Part of a small language model's weights.
Size: width 128, 2 heads of 64, MLP 320 SwiGLU, vocabulary 8192, 3.8M parameters.
Architecture: RMSNorm after each block, rotary positions, no biases in attention or MLP, untied embeddings, normalized queries and keys.
Training: 110M tokens, 3354 steps.
Each number is 500 + 40 x the weight over its row's rms, rounded and kept within 0 to 999. Layers, rows and columns count from 0. Numbers have three digits each. The size before them is the row's rms in percent of the matrix's.

# gate: layer 2 MLP gate, 320x128, rms 0.315, rows 232-238, columns 0-127
# up: layer 2 MLP up, 320x128, rms 0.322, rows 232-238, columns 0-127
# down: layer 2 MLP down (transposed), 320x128, rms 0.293, rows 232-238, columns 0-127
gate232 108:528521464480500551504416524508493563520562469430511549537448493496499483509566473444489475469536465558575438497472563393555492503596508470514477505493512533475514457482481437473494500448449498512430451490460467459472489453494540588484496454498508486486565554475452486494427504530455537496533455452520540567494500567573447567558476537448523536471490476433546470470530495535477481528508
up232 103:596537522516458491506539487484526512479515481527485455427570492535539431534481543532481493591470482539514463528565532488466515478440532490509565448481523446482494508432469522528440492513571460484574491487517479464475503495566465518460594493562499535460464444512518411552550511451562503491512553531489503441520474490514505513494537451496419467518565520522457550464553423445470446446543
down232 106:415468484527571465517551492560540580475540480551480496469454577392513513477488544541481533391566537457459473537453429510485497528478450507486567542523468473475534507531524479474509519495524524466443501454449522458464495542423635446539459507467487503489482538467493508505509511498428520485525442554421530540527475450499493521567466518475476511510513561490531493521511492504532516550525
gate233 092:442507542463491522464520483403418519497444528517455478432453496514559489542463549503461434534474493530504542525471540460474509537470524483445535573494484505473496559518511486495535478462588519567484569568462539519486562447558510515471569453605509556481442512443471520459484516524465530542471504467513532537519573528535484519462420534507530457491485452516525502505507489557504618482506
up233 090:473484452519509512541534461529548472469585497479491512529585523545472531435523533503504607471507511449532466484490486490508492438552480537570464490491536420505557470498474506501539473558417491427521489432559465489510509496426504481568526589450478453531527453564509522549503473505451487546558456533500501501407455456461477491527521476519470491552553503435475500506526506454482391478474
down233 099:505526502483505415411475510437484567519472545430508514526469452476510494498458466529483553480578598503580489488507513492565500516537525528528522565433545447442482552563525498489498438471437542541533554522535530496485473445505465519457516482557449498476476541460529470471498549518477497516558449505491483443562528498568521537532509507451551441421511543505526551494522395555521557508494
gate234 104:547465516514520507477434471495495555501605442498536507505497490507480491511524488567527446514478523442412544465505467442484499474510440516456548518480491500519484511633529517547540512436506499492513537472535539504546464512545476496513518496471556554517436495419545515472447461421513482402454479536470511438532537544514557573475459455497490483469523453519511464563523581487548443430542
up234 111:411543488505458519520555518525496518530381500519489555515485512480534555514476495500500534505484437510534420500470500550550483508557502514517462502563497545531532463429501516505456499598493467565468460525458426430444514463400477484501519484493494461493497473577502544491518520556517512553550533477491505576437439458514483533512525553523518490556521495493495481416467425546488585557450
down234 118:508536534496519590538549526489509555542510473518467466560552471539484479510482510516558531513493498473453490482477508505564468510497564464456533491490472503521533529473468571514487524491510455571523557487519524538436577474476525566516542523526566604484406551464524568564424505430473487500443504494411473520459471573499545550483461414536509443486467533502542489457508488420440524478490
gate235 097:525455493497508476525567479531517466438495436437515521500383487512576489558439502537554443493479461471514505472496509552482495481547495551466562515499473500565484468544487462480559436530459551541455450537488534487529415518504477511579566479434524512445515489553542537500569477476571518528533515531491476423500501492580480466609496483488489485506540543511546453555526452482489562473545
up235 101:531534486492541504579524491534452510556494481467487514469438454496448445518540391529542532487432517543580537475509461575435461491509493512529555482552497503500466469494489453494475556545497492544498488489484529500489529506474516555488417451446493449505520384465581495504468482462536501478543474566465566541527519501462491510566530509440448452541554569399485445489502494494478515436466
down235 101:431467517533469527532405538512520534460566486408504497547412560489580525492522531490505496453363434442446483487494559471508521486526507492515519546513449486511535471449484514538542476530550500435403393485500480412504471492513501458561504513483501439479475506536492575509513512555511503558499486552459545504515497477479494515460527571512515458523450457549555497519491476492515479529506
gate236 107:496483505447522554534519548464601518523504434507399502486613494478410479535546511542536507512528512459525529515449555459478514473457453513532522486427477555543453501484510519506588579484516536519472506502496465553460512493550472494531523456531524479565488495499489497495500477534504460573499531486514451524514608443583437469576510517480513454440420524456505514472506529435493509528541
up236 103:517538486479542481530456479527505537506500463417470482460525534516446553556491520496530483562488516434514558511426423460513511537433502512491414519520483543482432540467524519494602587456527557478542521524475518546466554505509487503522496471582475492555530503487493481481494521537498421510518493478473530528525611472592437535552508482465531504453414459440477462490531454512467563539543
down236 101:506484497544498412524470448418453492513557522570595534471481479573501523423476500470431601539440526523500484442510463458547491502526564529479487521561516425449528491544490454508466483554496460474522474527475532454481479524499513560534460503442509461427494463502489548543505555492517514432591516557488529483510442536474585505454483467543479511501514503558524477538517481515467512532411
gate237 099:495435505510519452543543519537485558475492485613386473524536487515528529422413546599512470508469459590451480518545518496498554492497465476569482545449501497546493477498473453454422504514498539573579528501526499494449483517493449487489602523438476515499543490497499457492453500445545558477493463462524459500468548486548587484502544510559514490477457490552528460489487511473522477489488
up237 099:458559524485470566504429490556436509466513466473545487507470501422447476512643491500426509493525459469528484487503462520551470536483473509405452501521418520502519554487540516500492528498516485486481528510470525407549445479439529538564429542519467443517432514550507532460543470484467514497436514456475484489575479510528446474588516512453533472523539476443503432519533541548509526471513
down237 107:493468501483578466542539526484516579528450432491478502508449532566578388506470526496504594503537547495454485563493518476503482537529540440553559444459575443444505430516459471531501471589493509537517514519463555472440489516502589434490501479481579497518501491499529501441488483447479499537551507530483452545509503475543546474537527482552555439532486531538510524555531537488504437509466
gate238 104:484526529461541464523472475435455491541474440484484437478520608474481536502496535513527534508451465600454526491521532501432531455493509458466413500461476546513478504501466466528505496483522535450450568504565484486510547484438470486489450451467515480464447487536520424523505491471413521411482444479451499462506527553533457487514477439456520443453614452477492481558570466499503433482534
up238 099:470467467510526567452527485478497534526485503465510497505470609488579433562596450536471433562450482499475499441511533527501473540474497510493447526518484500526486543535467540516565510537461507417515438567478547467568481571585439530486500519469429463583489510504519510430518484439506543497528515483472549447545551514537515539525521555535489517469503515497552441487536466543471497487588
down238 107:465548424526523436547457488510484525494580414486502473511498463487455519464455586501503488419514507442552470519464513508515462494490486522516547443540414463496492512437494500467477497463498443559453506478485469491443543454491478525498531490537536522441548466518424469483550546563494474546452514532550483519428453475499619506428509450555540465455506448557558556525481511488464556539473